config.yaml
norm: "rmsnorm"
rope_base: 500000.0
bias: "qkv"
init_std_up: 0.0643
lr_head: 0.00677
decay_shape: "linear"
final_lr_fraction: 0.0
steps: 4140
dataset: "wikipedia_en"
Each number is 500 + 25 x the weight over its row's rms, rounded and kept within 0 to 999. Layers, rows and columns count from 0. Numbers have three digits each. The size before them is the row's rms in percent of the matrix's.

# layer 12 MLP down (transposed), 448x160, rms 0.0643, rows 318-344, columns 80-159
098:437505452513494519485530481500479522477485469512479483483503492526512464484496483503498572525519495509507490527468565506492467521480519542501466493521510499530494495535523509503474518472520533436497486526513505516536525488492485522497489504
094:487533493507555520538495521473464522500497483509524526467471499500515517500479490508553496506502543509535514521531495502547485515497524531478486451463476517493516514519510518530503497495520480443481499500514514561476501507519519505490470484
095:496441532463499520459531532478498500509530508505549546469537490487494528511471507479505502507511535513541509460533510520495489530486531496512475514507522490421470501493503478495494482485493492525512508470508456522554459533505510534529513498
109:500501471512475503533544472539471499551509503469559504524525504484467498536520523481486501490539481467481460452481484492492518445490482520463514461488490482509544506508490521521476493517509537496521487473509496509497534501535487472474511452
096:524501488513513513511471523490500502514492512482483488477460543598500463486478431498509512528443492494500539491513491546511455466481475504513478511488533444474475554464455515517485467487512511506485491506486483471517458525502471517503506505
099:524552527527491542463494462487488504493522489458499507502506507517462496464491513497505510526516526518564503494485488466433520508458517548510505500465478507524519513528502477537489498484511433484468509515548515475505500505468444466526533507
093:511492527506480485544514483489469516499503497524475554513536451529492514531500540484473471512502552489506476484484511467513499529475521508524496521515494504506539543523508488558459486497494505502487480468488504501516525537510493520481476475
109:440460479488479511507468487500547480473479483515569498529515504517481480497464524459513442505519455486463494498505564522497525480519490495507528462528482493466456467496531497478474475480451524467507458485508526500534506509473536492510545508
093:487488506515482472559528480527497539527509508497514513488450457513468509518502543504494519540470481504506457517539504517496488510489490528488526546520484499539521474452515506512526464481537519511522475493522518498523515526519524504505502514
097:532492528536514520505500490468506485535491483508458513524517536518525505491508524488505491505504483509568464507517552512473507514496498488475528487483508477489527450502515519502488507473517469471510527486511478488483524518496468476518528513
106:441468498508509528511510529498496486549532527523529478525529469501465465483518477450489487484477512516532486496510482535508480497511558487504444523458475505459492483539453525513517484466488512485495483492478510483512505523503539459509468495
092:492527514488517501523516491478513480475462473518528558518514513514472484486525493505498510475509476528480502544486547509494475497523506536508485484537555562499497498469544519523529486496527459494510530494551497504517497498486474499533549518
094:493514516499503521485533531468517538473523502485500510462458485530526486532481472516481472524468496504574530521499497492532536532515492463502451515472491454497514503511480463455527488501522494480487467478502458462502508470512524512458506512
099:520483444487520499524515484482525496447464510505479514523492477490538482535477512494496458486484484484523506547490485467493482514478551503503505521533553472487514442470537492516480454480504508491512465495507493448520505534482524489491545477
097:452504483477518525568509486465489524468506490519472499486544549506509478539508503474508485505507527508507540519507477515498506527468516503488510497533491509536513476523481473512535485486515487525486510502452513501501492536467506488514488523
112:509478492548504499526489460500508480488555517533564503522511485549520512515508526493458503495501509495501468464505485503547543491470493538483438531530520491515483502479449495534480514524508511457475527486507549486468479454525501483487460474
103:472508501548499484468476460506485476476451511495543505511510429483509530483485456488443481530503467547486462523503503492521530498500540502505507511519513491524500444496516493509495512503482506487483535510534535488485475526513482546520478503
115:457464458492495518505533546488493490487508496484499501432463497516525496494514492473457481482495497514466504487498505487518520497497453498487488494498495553501493520500517449502507498527501515482479550494451559470500481458493469527500474467
101:492527496506475540493500472473523481529492480497475508483485517506529489528499486483500490529534472525516482515525492465454515460522536480484489505518505506482480473499466584521490483512498494515476520498487530461484547469475522494477500541
098:438455499474496512509486522487511524519526461503469545520541473474492446532537544503523500504469497478525534477527502463541470490504536489551510495497524479455467529548521528506495525488515510497515477438502534510498486483466508463482480457
096:492485508504527519513483459537541498509484496496516561510500562492503493458483467531497491552518462502467479505503525520550469544502480533471503565519482471473472493531529480504554484463525544515488491469508488517477526477473493488501498520
102:480556474475490427463469508540512497484473470492502494464491474509483473499463493527508506523536508488472521477461511543495502485496496480495487497502516491538498470495521478463497478463488480484498483514512485502505490521513453519462502501
103:490522458522499490486484500460524506536501528507487461505489544499479486490467487526491477487491541543495491549523509511473512509528558473529501454490452506549487490481540507525521521461525526518506489535561504488498492509501509500531497528
093:503515494467479483491490468497491467523494501496451514507521467541514494495492503492450514453547491537521470461501505503474489519500487543472464488474500492494462525544479536525514483516486490502488528507482560496488508520494467502491506477
102:520470510542479501493501515525496517473575505517507511537516500495484470476501523521473473468526501490532481494481512493461456541488472499512482473498547510490527496524468480530524503502554526507514524507513477462474548501469499489520475520
100:499502501486501521537555537509520499497496544554505479489495563484479470553495498502509526488463474528500451487501485478548530511499478481524485537497516466515516466468519476455475516521506520474511515450515520498482525555517466500507525472
089:507480510493525535503497490525493452499469481526482495493467481444465478522503455536510507567500516471540469473463546473509505516491498515519479511483497488469512423483476461511514510529535525482494486498498451530523515461510511490486493512
# layer 12 MLP gate, 448x160, rms 0.0644, rows 319-345, columns 80-159
102:505499491507491490496496499544526468476495530478513499477495476516541512460488531515487465511506443511487471516470502472493490522486474503512519516495538491476489477517493507479540505539514545500536464503533453464460503436532490488498549495
095:476498511500493491517532495487492482525469498558490504463508455511478501506499452469473501516499509534503506512554490456501511447500498514516525488504515470442524508466497539500537530474484476458492517490479471473450459496535501523495495517
106:511504451500495458498498485531476461511542471457506508502493524526480513479510484511523545519501538495532451490510513541497511471510484447493519498546513530523448513559470509468546508488547487526479457480472516491529464485427510470513527524
097:494514510515510491488495528500469492497510500517492492463492501471532441537519505493499477475513470471525535497511517540519459454529476482493532481496477490462525516467534527458520502500520448490518489477491538496521492498478469538551535494
107:518491507526482477492444525514491500549492523489495493475478546488478503461466538494509469507518517468500462493472497470442511527501520560501496518479500499503521535487505485498498516486487509477447516519483510445489484459529477514461503507
095:495495458445519454541545540476482518539534502487467455511462491496502479529469472509497537484494517472526516517526511484471490496502477464492489509487503492508487513517503493481514513531459481523449485505482474486483476482504477485496503484
101:520504512524534459494508510467540457498514462506480500504507507475516500524517518506506509496498559490544485523474463525499461513494510528530506544487537498518517529526513531502560526502533479481519522488516485483493473487542484512519494462
094:502516575534501482478493521489480481543541497502525529506508476515502497529516489509528506499499505494477553472487508476512473491468444492537500480508505568501503488517457482481497452504540491539526481531504489542475498476499490490520520523
100:572510507544552570482481524516497505542458523519495537516516487502486505513526499471524499466502480483524520491564484514449472514543496448519492470493500464512494491531535507474508509518505509533481500504534446480505515472486482473509484491
102:518502502483489496471486544523475523468519437468492496508459505478525521509505522483446465502501533488479500504468476484507527492447493544480452511468536516479500517505500498450488524487504527518488505527524503475523497532526476533547439494
085:498481519567518499500500505502533505494472482493467476473513515485503533449531444505460499468527520506512465468504494494520561494522520516523547516467524494507462526518486487563500501500504509509481514518480549477473484476519497497556531454
096:465498519470513501495478504544526458510526545490509493477481503492454522509434518492529503526492469489541505507530537497508487465494515522510477496513523487547511492502485555509487511459501472479539537490508505487504478490513517508479504519
100:492499523471526530545496492492542499494512504511492482534443455503485510533508496496501527513542498473474509542505511544486534499487491528495504526499545510474521491558484509461499504487510481508457488465498515477499519517555537538486519517
097:450494485491524513513506464487521466464520524525491495508515484537485472488510525467502507519502546470504516495501516480527481425485492468518515560488494516527522490484449475531488474462485506499540515505530490445490477529499500483532507492
100:532494477527508479435505508450509451504560497473481465462509472515505482512525548528494490467485522540512499517485484511512507471514509491489523505504486485509537492475537494507470509472537502524520482531508474469528537489495523506536507546
101:516520507526502453470485530497533541484468487488512503477523515471529463505494452477513481528543476524523481491484459498501502520486502491499532532493521500477421488468501500495485493499530455510501487498496520506500495475514498440461511523
093:568519501505473534462480479466495507490544466510492526504534499467494493489471461473528556457501503490495465518518495457488515487494526491466490515500538473503510479464550545501464489492479496493509464482529474477507500525500485478546508540
108:501504484518489518551522502503498529509518502514469496464496519470498498507482514528511497506483485501477485455511510541575500497510492484486494472497510488552519528512540461521500515506508482469457469511480495505492441508498476527514530520
098:548502446528489477466478483488505482554537527500512516519524527481513514563534486475526537505476505494502574488522496497526502508494467474502531509492512520494495501506496538498535503488527538487503520468506485515527433497486467460502515507
106:484489519535476480502501509468469496539480452457503459505481499455515478554539515463481525443493496486511492453489456483454563451534528445500494471475545470530489508474473460482491524507498496496491514544495511495509491490512527485504505485
088:485480508513461514499562517437508524555485483500519521496479506521530496486514514491489492468476481498548501530512467485519504507486456511508480491482507511506519538480471496539497508527481539539494495451518546450474510513473511484497500482
095:512490558508498487530489516522506471532518478485472503520550515517516483501543477512492505541525457477522459481474466491547500493514476497500522501491487494453520477479522499461501484524531437508502505473507456504529500534507488515513511502
098:487532477528441498536517516471480485534498480534477492492471486480476490490445519450494512496497496499549483499527477512552520547458476483489515504476537523476535493506453497487515502507533534474469527477518532493546479586481467485506470504
098:526515497486478540509470509506480484523463472479521549477494514512497526488484492471504458486504502528468506461505463565531504457553540480494533494530507507495534486466495500493500505523486499479497513506534550497505479516513482526536534496
103:502497485489466533501542484456490524472468533523499453489504469481490516486509528493512493500506484520501527495472473494529519498523511482530471521497476504490479482535505543535487506491520506484490509519493463501489475523509475507541485532
099:497479473498504487484519479493555468453508541515501533497501494466503495522515512527479481484528527453475565498477506498545507460470524484538515470488483511528501508512540538525510513533535554522531469527476477470499494489501460477493524496
094:522534492491498516512516491482502532490486510494475523525495491481477503451491482495492456520509512500516494512508509502516488515548523536522526482521507471521457485503486474495531493496486489527513499508526420477457454487512466563509501512
# layer 12 MLP up, 448x160, rms 0.0642, rows 319-345, columns 80-159
097:503541560503479484482510451528468480475508460466509484505515543502561485450501471466478505520492470493491494491516459503478520520527507529523491535518474516494560496486484515489524509543472560538500514490502476494478518484477467514489488493
093:477470518517480475546515524509475512489515521466465512477478490492523462490490511505491528523535534493471479484530498507480517492498484507502492468494554487517462499481545514531502504452540503521548484462487505515525513534490456519529474515
108:483489489477477526535550551520479499491483552532432496463505487498546496512512504547475463519503494536462500559525487515509540507520495502497482520471539516459514511469494494495466533491519490526515501505486451499510491496494516514491510491
098:473482489502481506453487475516529504488511516470480517516474507495539528506508475523503497521486488436499452518518536471505519516522485478457546505549499510497525537500510510507491517480458494472483514503511510545491550529459490526467492534
096:483463482538498525502487519456524492518454516534484442539480480500519528510514527500546494520481475510489501532512497534484466495500527493517490530502487467447485508482517536482469486561517556498496505541480530560491525526510506487483464467
092:475504501520491495455520530527499544510491522533499517492519505501521514496505538486512526532519533515489534495537504506490494519558543527552489469488487522517486513479524506487469445460440512524537529510473469509514496483465480454469486490
106:493513483483474453510554496449557497501484491528477522483489491472479505483498457509496460489472546501497482488542524509503524564498477476543491530502510450511497490483513506498525549564491513424487512494551551454522516506518489475525482516
096:507526505515481539536517533499513469491514463473545497471463500524533513459503489479476492501485496477502522553480543497496473536546492488521502478527483481482494475542518467469479525517495513527482440504516511508479529518509502437522509504
096:519487491535520519509480522490456483522481515483502532462512501528537525495475529508516485514530490526476534477513518479469486504488539487530506467449459524479479496503531470532502477556509516480493525470500492477501475523494540559511535515
104:508501503472484497491488505510483498462506483483516538496482526528491467477511513509498495484470526458527471520495541486474467484518497481516510496492497472522513473440531492481514503514495530475526495508485484516516494546538518538496474413
090:480489474542509553503535523509505533468523532490516473473497484473502503513469505510497503512508546499525453503542554504483516497487536484474514506473463454529469489555488474505523470502503502501526521489479494542483513502515533559492514459
092:466505483503535487551479498469473478459493524490467508523494435474479533493508512508480532455491504491465499471482499519478509506541448486480520489513495526517508505475509487506473459473527525476541515500485555491502468523513516521462527529
096:459494525522485530486515506486477495513499540481534509490440514517472497467505501505509546512497468510469450485487496517537511503532473510492492497465531507518498518558492499519452529569473514472498490514479527478506483520517525470495508513
098:519524512477492506533511496525469490479514492476480483497506504551483556512457545497514479535542506515473460519506481528499524498496510484513518508521529531482471499500525472537487476517505481484521473514480503532539459536506421494475493475
113:472502503519494455456523479501469467516502510496544481504490569485471454548506519490483471509497507500517476499564458533504530484502502498493478496498470519505518463492529505534473496551513508453508515489490519461488532438485465484520466513
102:519460478519529502511504525454497456536466534493521525554480538499494527479479470495504468498516488512515540449483508519501470479475487538500498486483434457530494485495491500509487498519532524515508489474479462513485501522503477496515517532
114:497514457496493447489531503484493524527487492518492487491512493549525483467489517473507495489462502471525540496479490505523490487527467471519487495513506569502500483511496488480468505546471557482505540441453501466511546458471493484538488467
102:521545523521476488515471513520474476459495513496493512537545509506476494513495473499556492511531516446500464490556505494492560506525480495479453481534510493468484527461509525493525493496501491513461533533485514537486559487479518519518517484
095:523513483492499485489452500528493498474533520484516492518477534470505511484486465529542529478515473509458469505518507489517488549541499455506517510516541512557503468457548489525514540499508493488489480457485489502515523457475536489529526481
095:486492475488480477497469528482504527471485485475516509506512461475493522478533518494475523474525569468505497529499467499445522454544523459558524469511492514523472520490493547476473529526487488492533483463460457504487481460433479504486482491
093:517508478511500498535518492500462460531525496480540504555452515490472520534496488503503495505476503484474508507527522479537534524519510469481544498551459536461469528501499504513443452483521499486521512447504465511451504492507521491571523536
095:523479490538508508503482470540523500492511543530495517524473518449488526480523512492501450520498448501488486496488508488459514490480494492507479524518505515480521482533522526464509427525511468516538538485502503499497529527492516471545505529
092:466523490517513483476498490505490516535498456507511487494496472485518474518465528530499516501493539515496526518498522495516465532532441534473497549456517486490478531485543511475487453533496522498537469533495501517510519537468524537458512481
100:493450498558478491485512515492521540527525504518515494479502483510475501484506535514452500477542498491435442507548501477471442467514513511494472495489491501491490517495494498537527464486487513491546512513513488530481513492523512499538468457
100:523476513470516537460531525484526531488489507507504513495484485468558486498507517489482531488521552506549480493478534511468544470465452475504462493537491489526497499461508510488509488498506496522508543512475520492501521532494504496493454571
092:507527485500487602508537512506498526490476524483453513505545550542500478472510528468519481490496506525538527472485505505514523487490450501477506493487502533495530482511524529548518500526501533489463523476507476497520505490490473502471472523
095:463462486475530533530502504513474464527525502555479495476527483457516516469481470481493533503485474469501523525512501487489497525496462514460501520528502496500479564467526499465503489501529478493519482495507517506498509493500507479473494488